config.toml
n_head = 4
d_mlp = 1024
norm = "layernorm"
attn_scale = 0.125
init = "normal"
Each number is 128 + 32 x the weight over its row's rms, rounded and kept within 0 to 255. Layers, rows and columns count from 0. The size above them is the row's rms in percent of the matrix's.

# layer 3 MLP up, 1024x256, rms 0.165, rows 432-445, columns 0-255
size [103  99  96 102  89 102 104  96  98  99 109 104 100  99]
[[128  96 144 160 113 173 133 120 122 172 125 116 104 142 136 116 148 140  88 125 117 160  71 152  95 146 129 139 135  95 113 116  78 159 172 118  77 161 145 162 147 161 109  79  85  90 117  88 129  41 100 123 116 117 127 142 153 120  90  71 184  58  65 124 112 102  98 135 138 117  93 151 193 127 127  74  74 132  60 102 124 128 142  53 174 116 134 159 132 126 165 178  87 168 125 175 120 151 155 168 140 102  54 164 153 185 138 127 159 125 134 155  86 145 114  88 125 153  65  94 172 154 106 155 176 126 119  89  82 134 129 108 100 172 142 127 122 159 102 152 139 133 156 120 153 114 147  86  95 140 150 160 110 133 188 125 168 119 104 154 141 140 133 129 150 144  84 169 176 133  38  98 107 101 100 161 114 143 111 126 146  86 119 165 109 172 124  92 103 168 175 136 160 137 108 155 173 198  95 154 129 118 211  82 123 114  62 174  93 184 140 104  96 133 170 128 150  94 115 208 156 154 124 147 114 129  96 169 147  80 120 119  64  99  71 108 187 113 129 150 176 142 110  88  97 157 135 154  90 124 129 119 152 112 157  99]
 [155 139  72 125 120  89 156 153 133 132 103 103 154  53 155  77 130 103 123 121 128 152 185 123 116  99 133  94 162 115 103 182 133 103 173  68 133 192 181 168 143  86 127 153  85 169 124 123  86 156 192 148 130 162 154 182  92 132 171 131  96 142  97 185 146 119 153 114 203 139  96 196 112 148 110 164  76 143 161  88 107 133  90 176 181 131 133 121 155 110 128 121 124 100 108 218 114 131 134  79 121  91 116 153 132 128 147  99 129 134  98 149 108  89 174 138 129 154 163 135 168 137 182 158 154 167 179 108 136 120 111 147 121 140 130  88 166 116 110 137 113 115 105 121 181 137 138 102 125 155  88 113  94 128 113  69  95 116 132 154 137 160 120 101 147 122 155 162 110 160 157  42 139 143 130 141 125 131 138 177 137 110 157  41  85  94 154  94 112 131  60 162 140 219 143 142 129  84 116 102 125 153  83  99 138 149 166 123 122 138 139  85  71 141  83  74 126 108 103  87 158  69 129 132 135 166 118 119 162 171 140 129 156 162  88 175  63 129 141  64 144  83  46 119 100  97 145 127 117 151 147  49 137 127  84 122]
 [ 96 194 174 119  88 155 138 109 122 142  89  81 147 201 113 155 104 161 145  80  62 135 110 128 106 167 173  98 101 156  83 120 145 205  92 120 142 136 189 151 149 125 192 171 151 133  79 171 178 128 147 119  68 170 155 121 136 105 134 102 148 126 108 138 145 180 170  88 121 143 174 118 132 105  72 150  72 133 149 155 160 125 115  92 158 157 196 158 161 141 126 145  55 117 165 180 153 117 131 151 119  91 184 175 128  98  94 140 100 132 122 186 144 114 146 111 162  64 125 109  96 107 111 100  86 110 164 112 149  69 165 137 116 106 107 154 101 154 120 156  73 107  93 111 105 162 120 144  88 101  96  90 100 141 121 122 105 167 178 113  97 130  83 159 142 146 149 165 158 143 111  95 139 117 128 149 151 127 139 180 162  76 104 125 113 156 133 127  86  85 101 107  82 148 180  85 145 159 113 111  88 128 117  92 129 163 175  91  86 136  79 154 100 150 122 157 174  69 151 149 159 132  93 120 199 167 121 125 137  85 127  89  37 125  78 131 148 101 114 169 152 128 121 147 216  93 144 147 114  92 143 136 134  58 128 114]
 [120 159 141 149 122  72 113 172 105 156 136 163 101 105 117 143  46 111 121 136 146 120 149  72 150  92 185 115 158 148 108 117  78 145 133  76  82 115 174 120 140 134  87 147 133 153 155  30 111 108 108 159 217 136  62  68  63 133 189 120  94 159 134 173 120 127 119  59 110 128  65 117 132 119 153 137 155 134 127 124 116  99  87 134  85 108  99 150 120 108 194 129  74 108 180 141  90 148 130  83 151  78  95 122 177 120 134  70 147 128 108 162 102  88 127  94 101 125 160 140 141 143 114 109 133 160 174 113  73 131  88  95 135 116 125  90 118 136 149 165 170 184 102  99 152 126 137 106 124 160 101 102 165 154 130 119 114 196 107 132 116 149 151 191 123 122 119  68 142  89 110  94  50 117 127 138 195 143 164 150 134 135 136 199 113 167 126 139 152  98 121 126 200 175  91 182 132 108 171 168 132 121 170 164 131 149 165  72 126 105 109 166 144 118 169 134 114 146 140 136 134 171  90 173 132 156 158 164 144 110 132 133 208 156 136 120 105 116 128  75 138  98 158 171 100 101 159 111 151  81 139 154 101 159 189 167]
 [146 144 124 123 190 118 120  98  86 221 171 122 142 198 127 154 150  90 106 149 165  99 131 182 165 139 121 120 127 135 115  96 172 179 150 129  84 167 167 149 144 111 159 162 123 145 132 152  96 116  95 147 163 156 164 122 144 137 144 122 124 115 128 151  86 105 119  80 170 132 147 148  70  99 141  73 128  88  59 115 108  91 135 125 116 129 147 122 183 135 157 202 119 122 129 140 169 145 146  78  36 115 126 130 119 107 126 115  87  96 116 104 166 127  77  96  97 120 121 106 146 116 121 109  61 162 139 178  89  92 144  73  96 121 104 154  97 142 149 124 102 119 133 115  88 122  91  90 127 109 132 132 100  58  77  66  84  92 141  96  86 173 118 152 149 116 117 140 136 122 193 117 116 146 132  95  94 100 132 152 136 142 145 121 133 118 118 121 139 142  27 230 151 182 152 124 160 131  77  79 139 134 128  95  93 141 111 168 128 134 161 121 132 111 130  41 127 118 181 110 149 177 148 106 151 161 138 184 115 103  57 121 158  94 145 109  81 169 107 151 169 107 111 115 117 185  91 127 118 100 190 137 159 146  74 207]
 [108 101 158 150 125 130 140 149 135 139 167 171 161 217  86 137  81 160  99 159 162 122 130 102  69 157 112 159 146  66 112 148 107 138  87 176 171 127  62 163 114  90  82  73 109 121  70 138 126 168 168  62  91 156  85 125 163 129 103 117 107 124 161 138 163 116 124 161 132  88 133 135 161 197  96 118 140 151  78 114 122 138 136 147 170 159 149 157 130 109 165 139 153 134 122 141 143 164 122  89 142 103  47 159 134 120 144 154 154  83 130 125 164  66 161 107 127 130  85  88  53  74  88 133 126 147 169 143 115 130 122 130 109  84 118 178 122 139 109 161  99  79 163 109 128 147  88 116 127  86 127 133 123 129  82 133 157  84 121 103 111  90 161  81 117 130 190 144 141  60 139 131 156  64 122 110 171 151 101 184 154 129 148 117 110 106 142 179 161 135  48 150 123 125 164  69 149 135 133 143 119 175 226 175 103 150 176 157 100  79  77  70 133 118 159 119 179 156 134 147  91  68 126 134 165 109 103 195 146 122 165  98 145 169 129 138 123  70 108 137 124 155 119 134 152  84 165 106 150 172 102 104 112  77 121 130]
 [198  75 124 126  83 154 183 148 108 149 103 187 125 142 152 176 111 138 157  38 101 114 129 118 121 158 159  56 149 156 171 150  91 126 166 175 124 110 156  73 104 104 160 109  98 119 193 197 131  48 130 113 123  99 164 120 135 117  61 139 142 136  82 126 100  96 162 153 123 109 158 130 135 182 152  83 129 115 174 107 104 170  84  95 122 135 198  82 167 139 194 108  89 131 114 132 106 128 127 168 125 163 101 121  91 115 104 130 167 178 124  80 111 160 141 139 110 144 151 137 129 128 133 136 140 132 132 172 140 111 129  67 141 115 118 160 140 145 137 135 191 159 139 115  84 110 122 119  75 152 117 208 134  87 131 138 104 163 168 130 126 117  77  93 163 160 118 128 185 126 119 108  91 132  92  90 140 119 113 170 145 100 121 117 165 125  75 123 113 151 184 174 149 146 178  64 118 151 133  93 125 163 174 150 157  90 143  85  72 105 168 162  62  99  76 109 125 149 139  52 158 137 100 181 177 109 118  87  94  98 118 117 127 154  71  97 111 184  99 141  84 147 101 131 165 104 169 132 140 100  59 148 154 142  99 125]
 [119 137  66 146 122 120 128 125 113 200 112 131 128 127  79 124 119 148 139 137 193 104 150 172 108 129 159  85 163 127 147  83 147 136 102 118 105 129 105 133 175 105 179 154 124 135 103  94 124 112 139 104  84  89 119 103 143 111  90 158 181  62 133 107  81 144 139 124 182  91 151 148 122  81 132  77 159 147 120  79 153 139 119 180 106 146 108 137 106  96  91 185 185 144 163 150 140 133 143 165 120 158 139 167 102 107 159  99  67 144 154 165 182  83 152 153 129 182  88  74 117 127 120 102 190 140 114 144  71 132 165  60 124 129 126 157 141 127 117 185 134 121 156 159 140 177 114  99 138 161 105 134  73 116 171 123 125  76 137 142 164  87  84 139  94 149 108 219 160 117 178 196 162  81 107  95 142 158 116 108  94 167 143 124 171 182 104 100  70 118 106 147 128 123 136  83  81 139 156 130  97 140 149 115 175 109 156 101 144 185 117 128 157 105  78 160 134  62 139 181 111  72  92 103 154 110  96  99 156  80 192 148 157  83 135  89 186 107  78 120 118 130 112 164 109 133 126  70  46 191 149 125 167 139 102 138]
 [179  65 116 147 116 145 110 205 109 104  83 141 104 131 178 173 132 146 169 131 184 126 136 107 167  90  88 108 118 103 116 112 115 129 206 170 145  88 138 114 205 155 134 162  55 140 107 187 196 160 120 115 161 182 121 112 147  68 102 155 133 160 111 161  96  80 137 196 136 100 115 100 110 123  84  84 120 139 132 134 126 136  47 146 188 120 152 124 163  79 152 150 122 166 155 182 161 152 152 181 126  96 126 127 142 124  94 101 138  76 191 124 165 128 135 152 123 116 142 123 153 100 176 172  87 123  85 123 109 133 152  97 123 184  94 159 143 161 156 105 124 101  94 125 119 126 144 140  97 112  74 129 157 127 140 156 127 151 123  96 122  78 141 153 107 145  83 160  74 170  97 156 138 116 125 130 143 137 169 111 129 146 146 126 147 146 127 166 178  84 126 113 147 150 105 155  96  82  64 147  99 187 106 135  98  77 134 142 105 148 134 131 114 160 132 103 145 119  11 103 156 112 162 149  54 144 114 184  97 153 132 107 135  91  90  79 148 111 161  94 194 103 121 182  73  99 109  86  87  89 107 135 144 151 159 151]
 [154 122 134 116 118 159 113 115  89  91  37 118 129 115 184  74 134 114 153 185  95 104 119 148 162 142 133 126  98  68 158 154 156 131 139  95 137 196 126  87  93 118 145  98 123 122 157 150 135 116 149 143 127 140 147  89 156 116 114 208 128 105 139 122 123 175  87 135 101 121 112  90  99 122 126  47  94 151 148 144 117 124 130 119 118  46 135  89 148 178 142 191 115 186 170 187 177 123 117 133 127  81 171 129  75 165  64 139 122 131 116 175 177  93 107 126 176 131 154 117 167 120 136 118 116 166 126 120 107 127 164 167 111 142 127 128 141  94  76  81 153 104 210 230 178 164  85  79 180 191 143 121 123  80 150 138 158 114 106  86  80 139 141 170  86 131 105 169 140 115  93 141 183 142 100 117 176 103 134 124 132  96  99 102 137 195 130  57 154  55  79 126 125  89  87 135 106 130 126 100 100 100 112 170 140 117  94  64 102 146 115 112 115 104 134 138 128 111 103 123 158 176 192 154 151 143 114 107 121 101  97 120 177 130 120 149 124 152 110 111 112 147  94 119 157  78 150 105 108 170 118 169  84 160  86 172]
 [149 144 131 137 118 144  98 128  95 100 140 135 120 168 171  97 154 116 102 148 128 153 168 123 140 144 163 117 117 110  82 222 142 158 158  68 110 158  76 117 133 131  82 126 174 157 190 113  80  99 166 148  51 141 150 133 148 158 174  75  73 121  97 177 107 134 128 194 108 135 128 119 122  61 163 121 117  90 217 125 117 169 110 110 156  64 106 130 131 107 141 134 138 132  81 164 123 106 157 219  55 162 123 119  58 104 171 113 172 128 173 145 159  76 108 116 140 100 153  85 174 134 109  80 139 110  99 104 112  99  82 133 153 160 114 146  92 120 197 120 137 118 108 126 164  79 183 119  74 101 153 160 143  92 154 121 113 127 115 131 101  99 135 147 129 145 167 157 105 108 194 117 173  98  90 140 135 110 114 157 184 151 172  62  97 110 127 118 116 133  90  83  61  90 113 122  85 163  93 109 103 102 168 103 172 133  97 147 133 153 113  60  78 153 122 111 105 149 108  29 128 118 105  96 131 113 128 138  83 126 130 129 113 131  54  85 126 134 149 185 114 121 108  98 147 140 156 131 146 160 127 117  83 159 121 118]
 [149  95 188 165  48 157 138 121 164 121  91 107 148 118 102 127 100 160 142  95 131 102 106 128  80  81  64 152 170 135  64 139 117  96 130 163 129 118 182 119 186 147  96 120 168 112  95 124 115 179 144 154 126 181 134 111  73 112 133 176 151 150 169 144 127 147 147 101 187 124 160 136 123 139 170 142 141 120  87 174 130 117 138  84 175  97 121  93  81 167 156 139  77  88 108 189 106  92 189 113 135 192 169 120 154 151 106 114 113 196 138 128 119 169 111  93 146 156 166 100 148 120 114 103 155 132  95 132 119 135 151 143 120 104 123 116 171 169 136 120  74 122 134 126 105 134 174 160 115 177 150 143 116  95  88 180 133 120 147  85 104 137  81 168 135 108 173 120 133 130  79  94  71  89 121 172  95 162 126 140  83 104 136 100 131 144 134 113  61 102 130 165 158 104  94  90 138 198 137  97 184 152 177  87 109 148 114 126 133  71 117  64 153 148 114 148 181  96 125 101 160  75  96 103  64  54  99 163 168 116  66  79 125 107 100 110 107 134 134 148 142  73  75 198 138 193 135 147 112 112 182 109 123 180 129 146]
 [130  91 125 121 109  81 121  89 168 196 135 102 121 144 165 220 168 130 117 130 217  94 153 135 120 125 130 130 118 113 115 134 121 149 136 183 140 144 135 127 165  67 158 142 105 102 129 148 164 131 130 156 122 160 178 133  99  46 138 125 111  96 128 108  82 129 130 136 172 105 163 150 116 110 170 148 162 114 109 103  91 147 113 134 113 145  67 155 159  60 120 129 179 148 104  63 155 137 100 113 168 157 170 129 115 132 116 130 116 105 109 125 100  66 152 141 158 155  72  74 182  94 123 183 159 146 112  77 117 143 134 108 133 129 120 166 183 149  23 109 151  99 111 155  98 129 146 157 131 134  90 137 182 133 144  79 136 141  84  96 155 164  98 126 133 141 100 125  89  76 141 150 126 177 103 168 150 166 106 144 130 177 160  91  63 113 111 133 130  63  97 142 131 122 135 105 128  88 173 210 170 202 117  91 117 180 123 111  68 164 120 124 148  59  90 129 110 130 126 130 160  98 117  77 109 160 150 106 146  82 124 115 133 171 136 132  50 117 163  97 150 138  85 174  90 151 100 182 120 195 102 164 102 153 135 166]
 [116 172  91 212 149 145 144 114 135 101 106 167 156 139 119 121 193 102 122 132 110  66 175  82  94 178 114 167 210 118  91  92  95 161 158 146 137 137 134  73 133 125  95 155 131 197 142 145 142 132 146 129 133 145  67 106 105  92 146  94 104 145 131 145 164 165 143 123 119 139  95 119 119 132 213 108 121 124  73 107 122 133 114 158 134 166 122 135 143 188 140 157 178 113  69 145 126 160 122 188  96 132 134 121 141 122  99  98 165  90 101 103  93 152 121 110 116  61 130 158 157  82 119 117 150 123  96 146 125 137  94 126 157 141 145  83 137 112 170 141  71 102 103  95 167 113 113 119 134 133 173 169 157  88  86 161 144 103 182 135 123 103 133 124 136  90 129 146 122 171  96 114 102  99 101 137 108 183  81 104 118 179  97 167 141 151  90  82 130 175 151 110 101 101  95  82 187 220 107  80 100  44  85 129 124  81 144 147  75 164 125 202 168  97 119 106 150 119 138 114  88 139 143 129  96 157 100 155 183 191  79 100 121 152 121  69 158 147 139  94 135 105  91  56 187 115 138 138 135  86 117 194 101 116 146 127]]
# layer 3 MLP down (transposed), 1024x256, rms 0.154, rows 432-444, columns 0-255
size [ 99  96  94  99 119 100 101  93 104 103 105 104  91]
[[169 138  76 176 129 131 106 119  98 120 186 108  63 115 135 122  94 172 144 101 144 136 140  95 113 133 119 137 125 133 113 120 160  71 187 112  99 116  66 133 141 145 102 189  99 109 163 165 120 160 100 178 162 184 106 173 170 107 129 135 109 105 172 135 139 120 153 113 133 133  97  78  71 128 109 117 149 171 145  89 113 157 113 125 155  76 101 159 136 162  99 130 167 173  98 121 140 187 111 100 100 143 191 117 189 137 148 128 160 181 123 139 124 149  72 161 102 115 158  96 152 141 184  66  93 160 112 131 158 148  87 110 133 154 151  81 135 131 139 138 106 165 137  58  96 110 151 108 149 191  57 160 135 118 151 114 128  92  81 114 103 125  91 130 121 120 101 118  85 143 184 148 172  72 129  92 148  96 127 102 114 117 121  70 103 203  82  89  89  94 117 177 206 176 136 109 152 153 133 126 145 159 130 113 106 152 128 100 107 128 147 202 178 114  73 119 135  53 124 117 127 133 138 126 143 139 137 147 119 112 173 149 106 154 163  76 172  40 164  66 102 118 194 155 169 132 208 139 174 137 113 103 133 115  93 123]
 [106 116 103  74 123 141 128 127 158 111 129 149 143 176 126 207 126  78  99 157  89 144  98 112 134  70 144 118 148 130  96  99 178 139 140  77 136  76   4  87 163 111 173 107 122 102 225  97 218 107 136  98  85  95 108  72 105 128  59 128 143 144 254 116 120 171 157  71 148 128  97  94 120  72 133 140 116 170 128 157 167 170 116 171  89 174 133 116 144 145 168 146 103 148 136 108  73 101  91 109  53 154  90 135  90 135 142 168 144 169  60 137 153 147 116 160 136 149 104  67 113 117 158 115 151  91 108 112 114  53 129 151 134 167 121  91 142 187 115  99 141 152 144 181  91 155 112 187 109 130 163 161 126  91 122 160 156  99 141 156 114 153 127 128 158 113 121 153 130 170 111  99 149  92 155 155 119 120 124  85 135 166 161  84 126 111 124 161  91 124 178 157 195 130 127 114  78 115 143 125 132  86 116 110 131 187 115 133 123 106 108 130 117 126 141 112  93 142  65 126 137 109 161 148 111 158 142 132 158 136 118 140 143 121 130 114 153 122 108 134 107 111 138 136 123 111 186 169 113  89 102 163  81 141  87  92]
 [128 130 143 140  64 165 112  56 129 120  74 142 175  73 140 151 152 142 130 153 121 119 149 145 160 151 143 152 150 131 123 162 136 116 119 133  98  78 146 120 138 121 152 239 129 100 110 144 107  73 189 160  64 164 123 220 137 211  65 156 128 124 112 159 105 128  99 164 184  88 182  85 145 131 160  76 166 132 121 173 110 177 160 120  90 107 145 138 123 142 155 147 132 114 131  75 184 135 112 137 117 120 136 108 118  96  67 160 120 131 190 122 101  84 138 136  73 120  88 163 130 141 138 193 138 149 122 118 100 128  92  92 160 123 127 146 159  97 147 163 145 201 127  70  62 150  46 121 142 139 140 111 141 121 109  96 123  84 153  95 112 119 119 126 137 151  66 151 142 178 167  91 104 177 184 152 194 109 125 125 113 113  95 188 127 141 176 164 157 140 163 103  96 109  79 116  70 120 123  90 124 116 102  94 158  95 141 102 132 148 128 137 109 107 136 183 126 123 115 149  96  82  82 152 201 149 150 149 102 137 117 200 118 132 132 113  84 113 106 111 169  93 118 138 144  83 119  94 107  93 104 151 152  81 146  88]
 [ 77  56 117 137 129 113 118 161 111  52  71 123 136 151 107 140 123 104 123 115  67 140 157 120  70 180 166 144  97 102 107 141 144 178 111  58 166 110 147 119 170  96 121 109 187  51 104 162 181 195  96 128 148 103 115 126  82  93 177  86 158  97 133 135  60 181  90 158 122  85 149  87 151 158 178 125 139 148 126  94 198 157 117 130 138  71 116  78 131 133 100 136  91  98  91 112 157 131 153 152 139  59 104 131 151 153 109  93  97 127 220 153 115 114  88 180 138 144 118 140 120 197 144 148 166 154 140 173 139 112  95 138 100  76 111 141 193 120 189 123 126 143 122  88 178 110 134 147 112  53 138 134 125 124  86 124 105 143  70 104 165  90 122 112 142  87  96 144 111 122 173 111 129 138 163 129  87 156 157  73 121 162  98 124 144 108  98 139 163 195 151 107 127 143 120 117  65 112 117 121 135  81  39 102 146  82 151  83 166 179 100 110 143 141  99 135 136 153 114 120 110 142 154 142 126 110 154 176 135 104 134 114 125 161 169 109 137 130  84  54  87 104 112 149 164 161 120 160 149 126 130 103  98 158 136 128]
 [156  81  82 119  87  78 118  94 110 114 114  97 185 130 160 143 131 129 129 138 142 152 144 139 102 156 107 131  93 108  33 118 130 147 117  64  72 152 103 145 131 148 113 127  78 118 109 137 187 127 130 128  96 112  79 154 137 169 102 170 106 147 153  76 154  88 102 151  79  93  61 125 104 155 115  98 163 149 144  71 153 123 131 163 157 139  98  75 157 183 154 105 107  91  93 166 131 118 148 146 182 170 125 157 147  76 125 129 108 129  76 105 106  72 163 101 162 130 137  97 117 143 132 105 113 139 130  99 115 126 138 191  70 121  87 164 134 174  83 106 153 127 143 121  62  89 128 139  92 186  86 140 112 108  88 135 150  97 166 140  65 101 151 102 133  96 140 118 133 102 111 100 115 117  79 157 103 160  75 167 126 166 145 100 117 132 108 136 164  79 132  90  83 139 174 195 114 156 127 137 119 144 180 136 146  74 162 105  57 121 100 116  78 179 155 132 112 147 198  89 165 165 165 153  98  89  89 132  68 150 137 174  77 120 123 172 199 122 132  95 154 135 113 187 141  88 135  89  60 170 156 120  88 183 162 122]
 [107 129 159 109 122 154 132 142 178  56 103 104 165 121 111 135 123 103  98 145 170  68 103 166 149 154  90 140  98 119 178 116 156 184  69 111  92 168  46 114 148 132  94 186 114 181 130 136 106 103  66 155 107 173  82 131 135 174 181 174 121 161 150 117 118 182 137  93 186 151 131 173  78 130 111 114 169  78 100  25 150 133 108 148 112 147 101  88 113 135 140 149 122 139 134 145 165 114 157 187 151 146 167  95 146 179  58 111 138  99 108 142 111  81 106 107 135 206 132 134 119 109 137 151 120 130 131 152 189  96 113 133 120 136 139 135  86 177 138 123  56 144 139 125 116 146 182  87 100 125 184 147 107 147 167 144 180 184 127 161 125 145  90 134 137 114  75  87 111 170  68  81 117 167 131  93 114 152 107 134 100 120 149 119 124 158 132 146 116 132 167  97 100 118  86 123 162 132 118 148 166  94 188 147 140  70 130 173 100 144 112 117 107  48 125 147 147  75 136  72 103 115 180 120 103  82 153 209 143 114 159  82  95 112 112  93 153 114  78 132 125  69 146 143 153 110 128 178 110 138 162 152 109 151 155 133]
 [135 101 180  76 101 103 121 111 111  99 118  70 122 155 190 103 124 159 140 120 137  84 133 180  92 131 197  70 178 149 153 106 142 151 137 186 133 145 126 125 100 142 185 126 145  64 172 136 158 128  61 124 131  95 168 113 145 172 124 102 146 137  99 130  65  99  91 122  99 127  93 101 187 157 186 152 174 143 101  69 161 113 167 111  75  90  77 166 202 133 150 105 121 141 121 167 134 147 192 180 125 139 196 100  74 152 120  99 123 181 116 154 162 145 161  90 119  64  99 177 140  79 115 148 135 121 166 176 131 139 127  82 130 161 113 176 139 105 132 140 157 197 131  86  51 148 150 122 179 125 158 118 162  69  84 146 103 117 202 109 115 114 187 152 148  94 130 130 175 106 129  79 118  86 122 116 167 136 141 134 143 123 113 118 164 120 140 131 168 130 144  88 161 100 146 119 123  94 131  93 169 109  83 125  86 132 149 148 157 124 116 128  72 109  51  89 150 140 122 144 120  74 104 129 160 142 139 157  85 122 164 123 108  86 139  97  84 146 115 182  79 126 138 111 142 152 127 166 130  96 113 124 142 129 159 212]
 [104 175 117 128 139 142  90 138 153 141 144 118 107 116 119 157 142 138  45 182 114 156  53 108 139  93 127 109 100 192 171 204 110 112  99 169 172 117 126  99 136 144 127  79 114 148 119 175  95 173 109  86 152  92 173 127 111 125  89 108  97 144 129  91 129 141 105 130 108 139  93 160 133 156 124  58 141 150 170 125 132 111  60 150 169 129  89 148  44 137 138 139 126 114 113 130 135 171 171 116  84 130 127 124 137 181 150 141 132  61 115 161 141 152 142 101 138  73 100 201 137 179 125 128 128  96 115 106 120 157 116 155 150  91  82  72 167 129 132  95 119 119  86  89 110  97 105 128 126 184  89 141  99 136 140 117 119 164 105 173 139 152  97 175 125 140 120 138 145 162 155  92 161 111 170 135 154  41 205  93 161  72  99 118 123 149 201  98 153  98 122 149 181 118 134 174  93 151  79  69 166 158  88  85 163 128 186 134  98  62 152 105  87 128 131 160  92 159 148 132  58  80 112 109 125 125 124 136  94 110 123 214 150 133 165 120 141 130  84 132 120 180 110 100 111 101  88  99 160 133  73  92 166 170 107 146]
 [ 98  89 150 150 131 165 106 139 143  92 144 104 150  92  96  76 159 114 158 135 150 181 122 157 179 110  72 167  54  91  91 152 145 122 107 142 152  99 137 160 102 155  83 191  97 159 115 177  48 149 105 105 154 154 114 117 106  56 128 126 142 122 139 119 131  78 135 157 155 151 169  85 116 132 114 151 129  97  83 149  99 123 166 130 171 139 110 144 136 140  70 116 149 117 155 159  92 135 158 163 141 101 156 131 187 125  73  42 111 120 111 116 173 138 111 232 137 114 167 118 131 162 159 165 137 135 111 113 138 105 119 146  86 170  96  86 119 164 141 137 118 156 130 124 104  91 132 116 120 131 130  82 210 160 137 132 162 109  99 143 147  96 186 183 119  74 157 121  96 104 111  91 165 108  96 102  83 118 164 123 129  95 137 135  87 133 158 131  91 150 124  76  95 188  92 131 103 116 117 173  93 170 167 119 158 175 157 111  76 182 137  92 151 113  68 157  98  61 100 111 154 124 130 107 131 151 108 167  41 161 136  69 132 149 101 129 140 152 143 162 174 146  69 134 193  96 133 146  86  98 103 112 168 189 174 131]
 [122 125 183  90 122 142 109 136 173 102 145  75 181 120 167  77  53 143 103 147 118  57 182 162 142 163 109 132 152  69 194 133 151 171 121  78  94 143 121 104 134 149 167  99 128 136 148 105 127 189 123 104 174 137  94 114 131 140 137 112 198 137  96 149 119  92 189 109  86 102 160 124 120 129 138  97  98 120 141  98  81  54 104 160 143  87 156 127 169 149 149 121 101  98 196 127 122  94 113 163 100 144 143  93 158 125 119 117  74 156  89  81  90 144 107 164 149 128 146  90 155 171  79 102 150 159 157  91  63 125 136 151 132 112 130 128 113 155 151  93 105 130 172 113 112 142 128 160 145 151 180 147 152 145 129 123 172 162 116 186 147 146 123 198 151 168  89 131 164 148 110 144 118 175 151 100 165  86 118 114 156 170 134  76  85 175 128  93 125 122 111  81 145 140 163 114 104 153 110 175 115 175 116 111 140 143 152  81 106 112 212 233 131  97 131 138 120  99  78  68 135 110 162 146 156 113 121  81 121  82 130  64 181 118 102 106  80 115  92 139 161  94 179  84 125  87 157  69 153 102 129 126 141 142 150 181]
 [106 147 147 114 152 179 152  34 106 120 103 161  59 103  99 131  99 119 160 132 135  72  84 111  87 119 108 124 142 148 103 132  98 188 105 152  73 153 117 132  98 113 130 148  93 116 150 111 124  78 125 165 122  82 131 151 141 133  94 111 144 101 158 144 180  85 180 179 144 157 109 118  91 160 137 131 116 103  69  90 145 154 146 149 137 125 122 157 112 135 118 144 168 124 150 124 161 123  97 165 129 181 132  71 135 112 177 110 163 135 132  99  87 127 123 173 102  67 106 181  48 162  79 119 174 159 104 101 165 125  90 211 131 132 165 102 132 153 104 180 128 178  50 123 128 168 153 162 132 153 119 101 182 123  82 115  89 162 112 116 154 153 161 168  77 114  71  80 117 143  97 109 131 200 185 151 158 141 120  98 142 140  96 108 101 108 128 155  89  88 176 150 144 148 122 126 100  43 127 119 116  90 179 128 166 138  77 119 172 103 112 109  81  82 161 205  88 139 149 151 136 137 165 197 155 133 137 116 124 168 102 124 165 133 169 144 166 119  98 157 137 176 153 159 104 116 161 160 116 100 197 111 153  86 168 109]
 [165 110 157 158  77 122  71 147 144 133 173 117 179 162 102 147 148 100 145 108 104 157 174 133 105 112 106  96 128 180 130 125 102  85 114 115 103 158 159  92 117 135 137 156 127 149 156 117  79 136  97 158 134 121 143 158 148 120 143 166 184 124 138 126 157 138 123 137 126 172 120 123  91 112 130 176 137 137 132 125 173 132  86  55 216  96 145 149 156 155 206 148  75  86 145 139 174 103  80  77 110 129 173 138 129 147 143 157 144 169 130 123 122 145 154  86  55 138 118 125 145 135 167  97  96 130 106 144 123  99 113 122 123 168  88  80 167 145  83  95 105  93 182 131 125 142 148 175 142 112  82  80 108 116 152 181 111 153 142 138  77  80  80 101 149  89 125 136 177 106 104 103 110  92  72 126 121  79  95  90 138 131 134 164 145 116 131 161  72  90 133 156 172 141 137 103 158 136 118  83 136  90 171 147  96 178 144  70 123 116  85  85  85 145  79 128 186 109 127 159 133 135 206  60 130 140 213 121 168 174  67  70 116  60 202 146 172 100 105 122 104  99 101 136 122 147  87 135  44 155  92 127 124 153  88 138]
 [150  74  90 129 143 173 140 106  78  41  95 106  82 125  76 112 129 115 162 132 119 135  98 113 101  96 123 142 195 121 136 137 126  95  94 126 120  95  66 140 105 129 146 108 105 104 166 172  98 157 118 136 161 110  93 134  83 222 112 171 102 153 143 145 123 146 127  97  75 114  90 124 169  72 154 115 122 151 152 111 109 148 136 103  86 141 128 142  90 166  73 136 130 178 148 126 136 156 157 161 179 122 161  75 127 170 164 159  70 133 141 168 166 118  85 113 109  78  93 183  97 119 133 140 124 146 124  84 132  91 160  56 169 111 157  81  81 106 161 103  82  98  89 149 144 105 181  60 104 137 117 157 112 128 167  88 123 154 138 159 142 154  57 177 106 144 111 103 122 109 112 153 144  82 134 136 127 144 168 106 155 123 113 148 140 111 205 141 147 184 101 166 107 131  83 174 133 118  57  75 129 127  81 163 152  86 150 119 193 143 118  81 121 157 103  61 106 137 122  92 111  98 115 141  97 134 125 157 115 130 163 162 144 105 118  39 133 149 129 115 133 197 149  69 166  86  68 151 176 103 126 120 156 122  81 113]]